config.yaml
n_layer: 9
d_model: 192
n_head: 6
n_kv_head: 6
head_dim: 32
d_mlp: 256
vocab_size: 4070
activation: "swiglu"
norm: "rmsnorm"
norm_place: "out"
norm_eps: 1e-06
positions: "rope"
rope_base: 48000.0
rope_fraction: 1.0
qk_norm: true
attn_scale: 0.236
bias: "none"
tie_embeddings: false
parallel_block: false
extras: ["some layers without attention", "local attention windows", "value embeddings", "a smear gate", "an embedding shortcut", "capped logits"]
init: "uniform"
init_std_qkv: 0.0361
init_std_o: 0.00847
init_std_up: 0.0361
init_std_down: 0.00847
optimizer: "adam_variant"
lr: 0.00184
beta1: 0.95
beta2: 0.99
weight_decay: 0.066
lr_head: 0.00649
warmup_steps: 289
schedule: "wsd"
decay_fraction: 0.846
decay_shape: "linear"
final_lr_fraction: 0.0
batch_tokens: 16384
seq_len: 512
doc_mask: true
train_tokens: 159000000
steps: 9705
dataset: "wikipedia_en"
Each number is 128 + 24 x the weight over the matrix's rms, rounded and kept within 0 to 255. Layers, rows and columns count from 0.

# layer 2 MLP gate, 256x192, rms 0.0994, rows 80-91, columns 0-191
[[125 128 138 158  97 133  92 127 169 121 138 114 169 118 180 148 151  96  96 114 106 138  66 130 142 144 122 170 146 144 145 126 134 107 152 112 136 160 101 141 113 158 100 195 192 133 110 109 127 119 167  83 129 126 131 101 125 115 167 161 121 132 126 159 123 117 108 161 116 165  96 132 153  89 150 107  96 116 107 122 102 100 115 119 175 146  68 124 118 172 146  92  94 104  51  89 137 121 155 112 141 137 107  96 131 116 127 123 111 126 137 142 128 116 143 140  98 173 159 151 142 141 103  95 136 150 149 109 103 116 136 157 151 117 128 113 160 178 121 144  99 140 127 141 146 102 137 144 154 134 130  80 114 109 111 142 142 141  57 122 122 117 158 143 138 156 143 142 125 127 118 142 163 107  98 139 107 132 118 147 182 130 115 196  99 133 157 111  99  89 104 156]
 [137 104 146 104 110 105 139 140 108 164 149 141 117 121 106 120 107 101 139 140 122 146  95 106 149 138 162 172 161 136 118 134 108 154 122 112 132 121 112 110 106 127  77 105 116 105 129 143 129 187 111  98 145 116 155 142 147 174 125 109 168 108 110 137 126 132 113 105  98 107 127 141 140 114 144 131 139 125 127 136 150 168  98 112  58  98 136 124 168 138 134 152  97  99 136 115 103 127 165 134 118 114 121 110 130 174 112  76  97 167 138 136 107 146 110  87 121  93 145 135 107 142 114 142 140 170 106 112  91 150 144 106 144 136 161 112 164 146 152 130 139 104 151 166 167 122 115 167 145  91 151 127 133 113 122 114 121 105 168 149 121 101 117 118 111 130 146 157 129 146 114 104 142 140 138 171 154 158 111 110 109 134 123 154 105 142  99 119 108  97 164 161]
 [108 126 105 105  94 157 107 119 122 159 160 103 184 112 112 142 125 122 102 156 187 132 144 120 187 138 140 133 111 118 105  95 141  80 115 139 125 122 146 142 116 134 179 131 141 129  96 160 131  75  97 134 165 130 106  87 102 154 154 129 125 139  94 148 122 100 147 136 116 111 124 122 114  92 120 161  77 143 151 153 123 119 108 134 109 123 144 175 112 119 127 129 103 130  94 111 131 150  97  87 169  96 121 176 128 180 148 139 119 111  97 121 132 105 124  99 117  92 145 153 116 119 142 131 158 128 128  98 123 149 161 114 136 100 142 142 128 118  84 168 140 157 114 125 126 139 145 162 148 136 156  74 157 134 138 154 146 112 137 132  88 139 146 146 123 108 119  91  95 118 134 106 135  61 107 128 120 147 124  98 145 122 139  89 108 153 166 138 121  75 119 146]
 [169 123 125 114  93 150 142  99 122 127 126 151 126 143 100 106 125 138 140 130 146 156 119 132 140 106 163 111 133 173 104 161 147 129 133 100 130 120 124 146 133 180 132 152  94 151 170 104  76 106 118 141 131 136 103 157 111 133 142 110  95 147 137 153 100 137 114 109 181 116 124 145 132 137 100  94 106 107 141 143 126 138 135 130 143 117 150 113 145 145 104  59 158 114 115 122 151 117  98 131 144 117 139 141 131 139 162  74 132 154 130 112 126 113 126 129 134 110 111 109 102 109 158  87 102 115 104 110 127 134 113 153 108 154 126 117 132 113 155 157 129  97 119 137 133 101 126 137  84 128 108 149 126 156 124 164 138 111 134 117 146 100  97 149 117 132 148 112 143 158 123 139 136 143 137 126 143 151 108 115 102 131 110 149 146 146 163  95 113 140 145 118]
 [157 118 154 129  86 112  68  94 127  95 141  95 135 113 130 116  99 147 114 119 155 155 161 120 155 119  97  98  93 110 142 168 119 110 127 132 117 146 132 142 108 153 152 148 153 153 127 114 137 121 137 117 124 109 143 116 154 142 164 125 151  98 131 120 121 133 118 132 169  97  97 155 111 107 148 136  70 107 148 105 110 115 138 127 172 159 181 126  95 114 113 143  94  83 145 124 135 141 122 130 114 104 121 165 134 137  84 128 148 145 151 147  84 153 128 132 143 103 115 105 141 130 127 140 146 143 115  98  94 130 128 156  97 121 167 124 173 102 116 116 146 108 167 121 118 116 113 159 103 111 140 102 135 142 148 142 169 117 145 122 117 103 118 100 175 133 160 105  70 111  93 106 188 110  83 165 133 118 112 123 147  68 124 152 165 123 140 116  90 100 147 134]
 [ 74 140 108 112 113  97 155  96 179 136 146 162  99 134 126 109 189 141 108 131 196  77 165 133 113 119 137 142 131 136 132 131  98 112 107 157 124 102  99 158 119 156 133  98 169 113 126  88 154 143 143 107 182 146 162 131 128 131 138 126 121 141 134 117 127 141 134 137  94  71 114 119 111 117 153 134 153 100 126 130  66  96 121 109  73 141 162 167 137 143 147 103 111 126 106 153 112 100  89 116 123 145 111 121 109 171 116 124 125 132  96 120 167 137 111 126 139 173 146 125 120 107  92 143 137  76 151 141  87 126 111 149 127 101 145 117 163 116 125  92 156 138 151 132 122 128 119 169 133 167 130 131 113  79 116 135 141 132 103 125 148 122 160 139  70 155 115 134 146  96 153 128 119 106 150 165 137 151 135 133 140 123 121 119 133 135 175 102 105 140  95 107]
 [172  88 149 142 102 129 110  79 118 146 145 102 116 108 148 130 148 107 124 163 159 128 109 140 159  90  93 126  94  88 146 128 139 129 128 157 123 119  82 137 126 176 166 157 143 127  81 126 114 107 125 114 114 113 154 124 139 175 142 146 120  78 163 137  96 153 140 104 115  88 103 128 125  95 128 133 108 131 110 122 138 151  96  81 170 141 128 119 105 144 126 103  85 145 106 102 162 127 111 118 162  95  89 132 136 133 135 102 112 112 158 142 103 133 208 118 157 160 103 113 114 157  91 137 139 139  72  80  99 145 121 117 140 140 109 121 138 118 167 117 113 138 121 101  78 118 118 143 136 135 102 106 164 149 118 140 106 150 166 116  83 141 139 102 117 110 118 120 116  94  93 132 116 126 107  99 111 129 108 154 114  78 156  96 127 111 143  83 124 107 123 137]
 [129 120 142  82 167 121 147  97 137 128 133  93 166 115 149 163 132 109 141 175 110 115 153 147 103 132 115 137  90 139 107 137 130 143 137 135 138 123 113 161 121 149 127 126 133 103 125 118 151 113  70 119 107 178 125 117 121 113 110 137 139 120 140 138 160 138  97 125 110 126 143 107 123 123 127 114  63  81 160 131 129 112 136 145 140 145 132 100 129 137 129 158 107  66 102 139 136 148 152 125 130 121  76 106 134 130 100 103 119 138 103  95 176 157 122 144 123 118 164  95 143 126 110 117  83  94 158 124  82 120 156 139 125 115 105 133 113  93 138 155 136 113 108 116 123 109 107 132 142 172 131 129 147 114 141 120 127 112 158 145 111 153 152 135 122 148 156  86 135 148 138 126 149 119 150 137 118 127 117 147 135 113 120 143 196 131 155 121 134 127 135 119]
 [134 145 138 108 105 128 127 122 168 135 129 117 110 131 178 122 147  95 163 109 173 171 126 103 113 112 145 148 157 144  79 138 144 101 121  97 139 142 135 137 171 146 172 113 160 167 138 143 123 131 133 119 133 125 144 114 156 149 148 106 121 106 128 134 151 149  94  97 166  99  89 134 127  89 138 139  94  92  74 123 106 127 112  82 108 125 132 108 174 155  59 103  97 142 142 103 117  98 170 139 154 104  96 126 193 137 118 126 159 135 105 119 130 117 142 132 189 144 128 115 118 114 105 115  98 160 105 107  81 146 119 146 162 139 123 128 117 146 141 100  64 168 126 148  70 115 138 158 147 119 122 107 147 125 121 162 129 164 138 130  77 134 151  92 106 152 193 140 112 110 115 139  82 136  99 151  67 147 150 107 130  93 113 163 105 122 138 133 149  96  91 127]
 [166  62 156  98 107 161 135 118 102 182 170 169  73  87 169 122 137  68 119 191 144 108  94 125 109 126 158 118 197 128 152 130 154 140 114 128 129 154  48 134 128 122 141 146 124 143  90 151 104 119 157 113 141 175 142 134 146 152 113 141 129 168 129 146  89 162 117 107 160 101 117 136 121 118 161 109 128  95 165 147 163 150 141  77 108 110 122 126 157 100 121 127 106 137 130  99 120 104 131 127 140 157 118 140 140 167  79 150 128 168 157 153 114 124 169  91 157 142 123 136  67  81 104 132  67  94 118 104 135 160 122 104 141 144 173  68 134 127 141  93 113 144 133  97 137 135 138 127 122 132  90  56 127 136 100 161 169 103 107 135 119  90 161 108 146  77 136 134 114  91  72 124 106 131 121 146  87 134 126  73 101  92 190 104 111 129 131 154 155 110 173  99]
 [135 112  99 133 153 109 123 120 110  68 181 123 126 112 133 106  81 106 147 160 141 139 161 127 123 121  97 118 105 148  22 132 130 112 155 151 133 159  98 150 119 135 119 171 143 118 117 138 168 130 137 120 109 126 143  96 117 117 119 130 141 120 122  91 118 125 147  78 143 136 136 117 104  88 150 149 105 164 133 162 144 117 108 126 113 130 170 123 130 109 115 128 110  79 106 129 124 137 145 120 118  85 130 125 107 124 145 166 156 141 127 141 124 123 120 123 100 168 148  94 157 104 152 120 117 123 117 145 108 136 142 138 105 138 132 111 143 113 130 136 134 144  98 109 130 110 130 174 114 114 165  96 138 129 133 109 109 122 118 101 102 137 188 119 130 102 147 135  85  62 119 145 144 117  93 121 149 121  99 126 100 161  93 144 114 128 145 104  89 154 125 126]
 [123 111  93  91  74 134 147 131 103 115 151 132 113 109 179 131 169 123 128 146 104 117 108 140 137  98 169 146 100 151  99 108 133 100 157 171 146 155 131 172 147  95 153 110 142 154 121 149 168 123  96 143 157  94  86  97 135 181 154 152 129 138 130 129  86  91 161 136 121 138 135 108 119  89 106 147 128 151 104 124  83 137  94  97 125 138 138 128  93 178 129 159 100  70 114 137 134 141 108 120 119 117 100 109 124 101 153 127 143 116 125 136  90 164 131 113 120 132 140  89 142 118 147 147 157 137 167 121  61 103 160 145  73 120 120  95 120 132 143  88 153 118 102 163  88 125  85 139 109 103 108 132 108 149 100 127  98 130 129 147 149 128 166 106 184 150 116  96 143 119 127 122 148 156 114 125 166 110  92  99 128  77 132 118 148 116 115 117  77 163 165 115]]
# layer 2 MLP up, 256x192, rms 0.0985, rows 80-91, columns 0-191
[[148 115 113 135 135 128  87 125 116 149 133 132 143 105 148  74 146 146 116 130 148  79 129  90 115 152 127 159 120 144 159 114  94  98 138 156 132  73 105 126 101 143 135 168 123 114 133 103 128 120 117 143 107 102  98 190 118 165 149 141 135 131 164 117 128 149 119 130 136 154 139  75 160 109 128 108 134 134 156 137 154 136 137 128 131 107  75 146 117  96 160 120 127 161 134  98 137 138  76  60 148 108 143  75 156  88  86 136 131 142  60 159 132 117 168  96 140  87 184 144 110  97 103 103 131 115  99 116 144 161 146 101 158  85 117 144 154 138 107 130 127 126 119 132 174 126 113 107 129 115  74 123  83 105 107 132 169  81 114 135 147 102 138 118 168 113 131 164 149 184 168 145 142 162 164 147 107 102  84 136 119 137 125 154 142 144 147 101  48 159 116 152]
 [129 130 111 143 117 104  91 150 146 135 129 126 148  99 107 180 130 136 164 127 147 124 137 135 142 124 111 126 136  79 102 140 118 139 132 151 135 124 103 139 149 117 147  91 139 136  97  90 132 123 140  80 124  80 135 122 170 111 182 133 139 111 139 177 106 166 104  98  90 115 148 145 167 102 151  77 138 117 148 109 132 125 108  96 128 133 107 169 146 109 134 122 149 113 137  91 111 170 155 116 112 158 110 135 166 106 147 127 114 138  92 108 142 118 141 128 133 151 127  99 148 138 128 150 107 158 102 154 123 118 171 116 107 111  85 122 128 104 112 113 122  85  76 152 116 138 175 132 121 164 180 123 101 123 156 165 127 112 120 145 163 147 171 130 101 149 179 130  90 155  99 127 115 136 137 118 125 122 127 129 141 127 167 115 119 125  89  98 169 139  78  98]
 [135 132 127 144 144 107  91 152 159 144  90 145 112 128 126 107 153 138 111 142 104 138 123 129  93 127 106 148 161  98 102 138 108 130  98 175 168 194  80 118 155 131 165 129 137 124 191  93 157 166 111 108  88 114 126 122 165 155 110 122 123 122 115 146 109 153 112 138 148  99 155 112 109 153 148 158 163 116 121 156 140 132 124 142 173 143  94 100 137 116 143 101 109 136 180 121 130 112 135 163 130 111 114  77 135  94 173 133 146 138 152 101 121 176 146  90 149 107 110 123 151 156 106 102  51 113 138 131 116 116 136  91  70 146 118 106 173 133 160 104 149 108 130 121 144 147  90  92 120 100  98 152 111 145 123 107 120 159 140 100 175 106 118  94 133 164 158 114 154 144 132 119  92 161 155 141  99 130 153 150 102 148 178 138 154 110  92 120  68 148 183  92]
 [121 120 135 134 132 148 139 146 136 146 133 146 102 121 136 142 117  75 153  98 136 163 132 125 171 141 128 100 131 111 162 148 142 115 131 129 140 108 131 113 138 166 137 106 131 126 139 114 122 138 158 117 180 115 124 142 115 140 155 134 140 143  94 178 118 146 104 117 151 132 165 121 122  96 152 164 147 160 143 110  91 116 122 123 106 129 120 152 134 120 138 114 116 150 145  82 116 114 113 127 113 107 137 168 130 114 122 160 117 158 132 140 117 114 120  61 133 120 115 117 114 177 118 167 113 134 128 145 167 116 111 105 117 157 143 134 131 108 118 132  75 158 127  68 179 118 177 186 141 142 128 138 124 120 112 132  85 102 138 105 125 127 138 132 142 152 164 119 128 122 107  92 141 133 109 165 105  93 152 152 135 133 151 167 127 130 127 143 126 125 121 146]
 [122 122 101 108 150 134 100 112 125 132 110 145 123 134  85  76  70 163 128 136 156 174 188 104 124 115 134  96 123 129 143 136 116 140 128 145 167 128 119 105 148 144 125 141 134 146 147 116 107 119 136 154 100  78 122 125 158 101 110 130 154 101 163 163 168 108 117 122 129  97 119 146  90 124 157 136 143 159 126  96  96  64 201 162 140 124 149 137 133 159 121 160 137  80 118  83  98 117  70 147 115 156  98  90 161 168 148 130 100 153 144  96 130 114 149  88 142 113 182 133 171  63 141 124  96 132 111 114 137  67 123 143  83  92 181  98 165  89 132 133  93 139 168  76 128 117  90 137 124 147 117 139  88 128 130 160 135 124 133 101 137 135  95 111 135 116 109 165  93 128 119 154 148 121 140 121 135  86  94 155 137 152 110 147 175 140 137 136 107 120 192 126]
 [153 156 143 139 103 136 128 127 138  95 120 115 170 102  98 154 144 182 159 143 151 138 146 136 124 129 130 144  98 140 125  98  97 130 143 175 136  65 119 127 136 127 146  80  91  89 132 129 117 140  72 127 145 188 103 109  80 141  99  96 146 127 113 146 134 100 108 131 146  84 169 129 116 147 127 139 115 119 121 119 154 130 122 141 118 183 113 140 147 108 102 157 147 116 166 113 121 135 139 102 121 122 102 113 146 133 139 137 166 153  96 135 109 171 141 146 129 117 158 132 139 117 168 105 144 131 128 146 106 142 118 151 122 109 156 180 135 161 131 119 109 145 176 161 115 152 122 138 176 152  74 158 128 111 126  97 146 131 142 124 133 131 122 150 148 163 102 129 125 120 145 125 147 132 161 155 148 103 120 149  94 136  84 126 136 152 111  99  52 135 158 131]
 [198 128 157 138 144 138 113  78 108 135 160 137 114 126 121 129 151 159  76  85 137 120 104 125 122 152  97 146 144 137 144 117 142 145 101 109 138 105 129 131 143  98 138 191  79 128 150 102 114 104 104 166 122 105 128 146 140 120 131 129 103 111 142 120 130 146 124 142 109 111 125 172 146 127  54  95 153 128 138 115 147 137 184 132 121  77 145 119 115 149 153 129 106 125 149 115 112 105 123 151 139 113 114 136  90 140 152 101 128 140 157 132 123  90 122  90 142 143  90 147 102 119 105 146 128 147 162 144 163 109 110 129 108 136 110 152 104 123 177 148 127 119 115  88 103 141 127 118 122  98 105 109  97 138 111 152  79 148 128  68 120 118 136 149  87 132  95 141 125 118 147 136  97 132 167 108 107  76 115 127 111 138 127 133 172  95 132 151 128 146 136  94]
 [ 92 147 153 115 156 125 168 116 126 114 114 115 148 116 155  92 123 128 153 101 147 136 140 132  96 140  82 148 159 137 129 130 100 161 105 147 115 135 110 162 157  92 155  90 146 102 154 106 114 119 103 142 117 139 139 140 116 101 120 141 114 119 165 124 126 144 109  87 117 137 143 122 100 147 138 129  90  89 147 122 130 151 136 124 137 113 121 123 117 159 148 115 150 124 117 136 182 124 104 147 120 116 137 127 128 140 170 138 137  86 140 117 158  94 119  89 155 137 118 117 162 130 105 132 141 122 151 114 141 132 159 147 168 142 146 155 152 117 156 124 103 130 136 111  97 144 147 133 141 123 106 124 134 152 109 128 136 112 171 102 100 167  97 100 110 107 113 138 104  96 146 148 111 121 136 120 116 120 126 134 150 165 146 129 131 150 174 153 176 153 121 118]
 [130 110 128 116 117 148 121  90 101 171 167 139 153 145 147  71 158 115 107 133  92 159 129  98 157  87 131 122 149 118 135 175 125 129 114 116 120 108 116 137  93 120 125 134 121 113 100 140 140 138  69 129 164 131 137 128  98 119 160 117 152  99 129  88 114 173 148  89 152  94 157 103 117 142 123 163 102 116 109 133 147  99  78 137 126 123 150  80 140 114 151 106  87 150 118 125 161 137 153 141  98 164 111 135 145 110 134 120 115 131 199 142  95 141 157 138 144 159  95 111 122 136 148 121 128 144 136  91 122 157 128 130 143 126 108 147 134 127 124 129 125 114 120 132 149 120 151 112 128 144 139 147 136 121 106 198 179 154 151 102 157 121 116 128 110 119 160 128 150  95  92  63 107 110 118  61 104 115 156 136 154 163 165  94  99 110 116 109 167 137 191 123]
 [ 99 108 115 143  97 133 104 114 105 136  96 116  88 152 133 135 100 171 139  90 136 118 133 104 128 168 102 140 168 127 114 136 186  97 147 145 104 113 117 119 124 124 143 157 124 108 135 139 125 123 163 157  93  80 115 149 112 145 160 136 107 165 127 122 110 141 175 154 144 140 151 121 132  98 153  89  93 190 135 110  76 130 106 125  88 110 139 122 119  94 193 109 133  87 157 159 127 121 130  98 125 133 115 121  93 149 194 124 126 107  87 138 136 136  94 105  99 106 124 150 117 131 134 134 173 106 168 150 155 106 104  84 106 143  84 153 131 116 121 131 112 153 120 108 106 142 143 134 109 129 126 140 127 147  76 136 140 147 123 101 130 168 150 121 165 144 154 127  76  63 110 127 175 111  98 101 111 132  87 168 116 109  69 148 148 142 126 123  87 143 125 119]
 [110  56 108 142 120 164 158 114 145  84 138 135  88  97 133 153 146 115 133 125 159 128 166 141 104 123 146 143 146 122 105 123 124 154 162  94 133 108 103 188 148 136 150 152 146 130  98 102 117 132 183 126  94  90 171 140 117 142 109 135  92 136 123 126 162 117  97 108 119 132 113 105 151 162 153 131 137 114 135 130 129 161 135 134 101  93 165 110 141 100 140 143  97 138 139  91 108 184  90 140 130 100 163 111 150 149 141  84 144 138 111 141 151 112  98 140 102 141 127 121 159  99 129 150 135 117 103 148  99 140 131  92 100 105 164 147 156  95 139 113 118 152 132 129  45  91 108 106 110 108 159 139  94 206 136 131 132 149 170 177  95 114 135 137 102 126 137 145 153  83 148 140 123  82 155 145 142  83 126 120 113  95 140 152 168 112 104 149 165 113 102 132]
 [101  95 115 125  69  90 161 127 107 163 102  73 113 130 132 175 161 127 120 159 157 142 116 118 109 136 148 145  82 118 141 142 127 150 146 110 142  98 102 126 176 145 183  63 109 134 149 163 131 118  89 148 155  79 105 180  88  95 146 151 140 133 116 139 138 157 142 135 106 141 121 190 122 170 171 125 123 124 104 141 116 198 138  89 108 104 138 173 136 136 114 146  91 135 146 131 140 177 140 142 102 127  92 132 179  95 136 101 128 132 148 139 120 144 125 139 124 166 130 100 142 136 110 145 133 109 143 121 106 143 107 108 141 170 174  88 107 125 126  96 135 122 120 137 126 164 133  91 156 114 159 124 121 153  92  86 137 143 153  86 157 103 103 112 128 110 143 118 132 154 125 102 133 126  72  93 158  89 170 128 134 117 142 102 106 144 153 141 111 149 144 134]]
# layer 2 MLP down (transposed), 256x192, rms 0.094, rows 80-91, columns 0-191
[[142 173 123 153 164 123  85 145 136 166  67 104  68 130 120 125 128 155 125 136 140 107 177 153 114 131 139 154 113 116 175 100 125 181 122 145 164 111 113 158 127 154 116 137 131 125 149 171 119 130 110 110 127 139 167 137 153  79 131 168  81 140 101 138  91 140 127  71 115 129 145 151 100 158 109 124 108 105  92 118 157 155  95 160 132 144 134 147 137 172 158 137 118 176 188  84 160 157 123 124  94 180 167 169 114  90 148 152 113 102 144 155 141 142 141 152  96 146 143 118 156 109 108 162 178 122 137  89 148  94  93  99 126 128 167 162 167  75 131 117 124 159 171  70 120 152 118 168 144 150  97 142 133  94 131 120 149 128 129 143 139 159 118 146 140  67 120 109 133 125 135 127 107 145 161 122 158 152 121 133 139 100 189 122 128 144 161 125 118 117 104 143]
 [ 97 141 143 115 146 109  70 115 112 130 113 135 101 133 148 112 115  88 173 130 125 118  75 110 134 135 155 141 141 121 134 165 125 144 121 111 137 121 117 167  95 116 101  91 108 110 113 145 126 131 103 109 105 134 133 126 121 172 141 121 100 121 114 117 139 126 120 135 162 165 127 114 112 109 148 146  76 179 112 119 132 189  82 119 130 124 157  94 130 163  80 132 115 103 188 149 136 150 163 137 106 110 128 118 147 146 120  87 136 146  92 165 119 119 129 138 167 122 144 120 104 139  81 145 130 128 116 161 133 160 148 145 167 127 137 144 154 119 139 129 115 141 142  95 121 113 122 102 147 127 198 141 125 145 174 116 129  95 187  86 138 129 158 126 136 152 115 167 121 116 121 133  78 137 111 130 157 105  82 120 139  83  80 114 114 132 136 158 137  68 170 158]
 [132 122 137 161 154 133 125 110 161 130 103 142 150 117  96 167 125 122 133 145 144  52 149 144 156 125 126 119 134  63 130 115 132 155  96 130 136 129 115 100 161 117 126 151  95 138 141 109 118  71  95  95 101  94 129 115 121 167 135 170 156 145 167 125 128 171 131 161  77 110 175 125 134 109 168 153 118 133 131 138 100 138 120 111 110 101  89 116 125 168 115 147 119  99  98  88 153 104  82 120 144 106 132 121 131 147 139 149 163 118 112 122 170 121  95 110 133 150 103 135 148 109  92 158  71  87 163 106  76  82 109 125 137 171 104  76 109 127 155  91 127 129 122 151 119 190 126  98 133 142 141 117 142 103 186 132 138 165 154  93  87 116 135 101 120 121 143 106  86 130 122 146 137  98 204 127 107 139 145 154 102 133 119 115  94 161  99 120 115 132 114 110]
 [153 143 130 106 121 106  91 135 171  95 119 161 134 109 128 151  73 157 146 137 127 164 139 137 134  90 149 118  97 122 122 134 126 114 123 136 122 113 133 106 120 130 133 168 144 114 140 116 163 115 132 123 133 136 129 122 151 119 109 110 117 131  95 119 173 125 135 121  95 115 128 128 130 130 148 106 127 121 117 166  86 128 114 191  92 143 129 145 104 133 130 158 104 137 123 120 161 118 135 122 134 138 137 121 148 115 137 116 172 109 169 135 105 114 131  79 171 128 130 144 158 106 124 178  90 161 155 113 116 101 127 111 125 122 132 156 157  57 133 101 114 176 130 130 101  93 106 143 138 141 114 114 128  81 102 125 137 108 129 135 133 130 102 123 128  86  98 120 108 113 125 150 133 133 110 104 109  85 127  97 108 153 139 145 144 111 145 113 139 129 143 114]
 [114 108  97 127 141 120 100 106 142 130 128 137  93 121 124 164 108 147 162  93 121 186 157 100 136  68 127 130 125 110 161 112  93 134 112 151 145 113  89 124 118 139 147 127  99 131 165 142  87 104 168 151 116  89 147  81 165 125 110 104 120 139 122 100  68 152 124 105 115  57  96 129  85 143 162 171  86 109 158 158 115  86 128 140 100 133  91 141  93 112  80 147 107 140 103 164  98 115 136 163 119 147 147 118 121 141 165  69 158 136 113 151 112 116  98 101 149  78 151 182 150  75 148 139 159 136  91 130 106 134 106 147 148  98 120 130 102 130 154 117 120 174 116  95 118 109 102 153 145 122 111 122 157 161 152 111 148 133 117 160 134 129  78 145 141  96 148 119 120  89 156 156 151  85  85 116 119  71 116 105 136 155 111 156 157 110 101 104 165 102 105  93]
 [140 130 136 146 126 127 112 136  96 124 180  63 133 128  93 121 158 103  86 139 117 123 145 152 107 141 130 156 121 123 153  97 110 133 139 140 130 147 117 142 138 144 134  97 147 118 159 114 120 182 158 153 183 123 122 158 132  94 131  87 129 133 168 130 102 152 123 113 108 155 159 153 135 152  88 141 177  91 121  87  98 140 112  85 143 139 144 177 108 143 127 144 144 153 122 124 127 180 129 132 110 130 149 115  87 128 131 166 118 136 121 118 151 144 129 154 100 134 142 108 147  92 138  84 146  87 127  98 182 117 144 123 111 104  79 119 101 132 110 128 133 129 175 165 114 137  69 186 139 105 151 137 140 129  81 101 167 137 111 150 145 129 142 149  94 139 122 134 157 123 140 141 127  99 129 157 193 125 142  97 165 116 131 136 153 133 114  92 148 146  74 121]
 [131  84 129 105 112 176  90 115 115  99 171 138 136 148 131 111  84 124 131 113 120 156 119 139 107  83 136 136 100 134 139 113 102 100  86 132 120 141 124 122 156 113 193 170 150 127 147  94 142 125 130 127 171 104 149 165 137 125 152 111 128 173 134 133 130 142 178 142 112  92 111 155 162 151 149 109 131 135 105 138 148 143 130 152  93 118 142 126 151 155 130 128 127 170 126 125 129 103 134 148 130 135 139 128 107 153 130 122 135 112 153 134  84 117 137 146 101 113 109 145 158 162 140 137 128 152 144 103 175 135 117 105 146 110 125 135 126 117 133  73 150 137 126 115  88 150 100 122  98 169  80 159 149 146 123 107 149 145 133 128 154 125 124 147 111 124 156 119 124 104 163 125 135 150  76 146 128 122 128 151 158 102 150 130 187 138 129 101 138 148 107 121]
 [148 147 132 141  95 131 132 166 126 149 121 120 155 111  90 141 108 119 105 117 115 161 162  79 132 107 140 145 145 114 120 164 113 124 107 126 160 133 141 100 144 119 141 129 161 140 128 161 149 147 118 126 109 156 133 137 132 123 121 116 142 111 124 125 125 153 102 134  93 170 123 123 150 112 141 128 156 122  73 112 138 116 147  82 107 110 130 146 109 136 169 135 113 149 124 175 103 131 119 118 155 144 139 133 133 109 150 144 114 147 118 143 133 141 108 143  93 159 118  97 123 145 135 173 139 128 154  81 198 122 131 143 130 125 144 131 133 144 161 119 168 136 121 150 112 143 182 145 111 168 124 131 148 120 163 162 139 137 129  88 151 135 101 124 121 118 138 160  95 135  96 148  99 107 167 142 147  90 166 130  93 104 144  99 136 114 108 138 151 134  86 105]
 [106 119 135  85 176 152 131 164 106 150 131 113 116 132 133 141 124  94 128 172 132 139 140 147 143 151 108 135 112 129 170 165 120 131 128 103 117 135  96  86 109 140 121 136 105 106  90 113 138 138  92 132 120 124 128 160 129 120 130 131 109 142 148 159 111 125 157 115 119 159 136  81 172  91 136 106 111 148 132 148 161 132 137 142 135 104 139 144 128 143 159 121 138  88 129 123 126 169 115 126 122 163 146 143 149 125 132 152 132  85 146 141 138 170 106 117 123 158 141 138 126 111 149 166 162  99 112 142 163 142 143 151  95  95 114 127 154  90 120 167 178 157 133  94 116 130 170 116 138 171 148 155 163  53 124 132 134 111 110 102 122  42 108 110  94 118  87 106 140 142 147 102 133 111 117 108 142 178 179 102 166 157 123 127 145 173 120 111 133 165 114 139]
 [153 193 169 139 101 127 114 120 147 116 110 132 137 117 115 151 117 123 158 123 118  93 103 101 122 138 158 154  93  89 126 103 133 129 136 112 114  74  99 133 143 102 128 104 171 134 122 106 119  97 155 143  92 137 140 151 130 146 127 100  89 108 120 120 180 134 124 115 144 175  89 105 106 111 159 147 149  99 105 178 136  98 144 176 139 136 139 145 120  78  93  92 106 126 149 153 153  88 117 121 203 103 122  92 123 138 129 107 151 118 152 138  96 123 111  82 120 115 101  82 136 162 136  93 110 125 145 148 125 135 145 133 127 118 125 140 106 137 143 109 174 133 111 153 117 104  91 177 116 104  80  92 108 149 187 184 143 139 136 128 149 144 194 119 133  95 114 113 125 166 113 109 111 133 134 155 146  95 150 143 117 144 126 125 136 109 105  90 136  90 122 115]
 [153 125  89 145 111 130  96 137 142 112 141 105  95 130 134 187 112 154 115 147  85 135 156 144 171  99 145 101 120 124 139 121 123 149 127 169 126 122 109 109 186 161 106 164 160 137 159 160  90 123 150 139 133 128 117 107 129 115 115 110  90 123  91 146 152 101 141 137 152 117 159 147  70 140 158 175 133 138 171 129 132 115 148 159 108 119 126 150 166 174 138 145 101 145 152 123 149 139 115 111 166 110 110 137 134 120 123 125 184 141 147 113 117 111 146 147 139 120 192 166 140 180 124 141 173 149 118 114  97 114 148 132 142 115 119 128 106 119 126 128 115 166 138  92 118 128  79 115  89 143 134 125 144 110 103 158 118 124 134 148 164 154 154 137 126 103 108 145 101 121 135 121 123 140 109 104 116 120 104 129  82 125 127 137 118  93 149  82 132 120 194 158]
 [171 119  96  92 104 105 101 152 143 129 119 156 135 147 151 133 155 174 125  68 100 135 112  99 136 113 132 141 123 131  77 120  95 119 117 123 139 102 160 125  82 121 111 112 152 129 144  99 146 165 120 126  89 163 124 104 126 107 123  90 100  97 105  80 141  71 101 134 140 106 147 122  98 135  98 166  76 132 122 124 147 113 105 136 143 120 133 138 153 140 142 171  99 104 128 105 164 122 150  84 134 132  94 140  77 156 138 134 136 147 143  90 141 103 135 140 123 164 157  85 101 144 156 152 130 137 152 115 116 144 103 115 106 166 125 145 153  98 145 111 139 143 129 135  82 153 163  99  72  64 143 114 125 135 136 107 144 102 151  87 150 162 146 107 153 180 155  98 150 122 168  98  82 174 112 139 169  63 171 145 117  75 162 128 116  82 124  80 121 133 131 129]]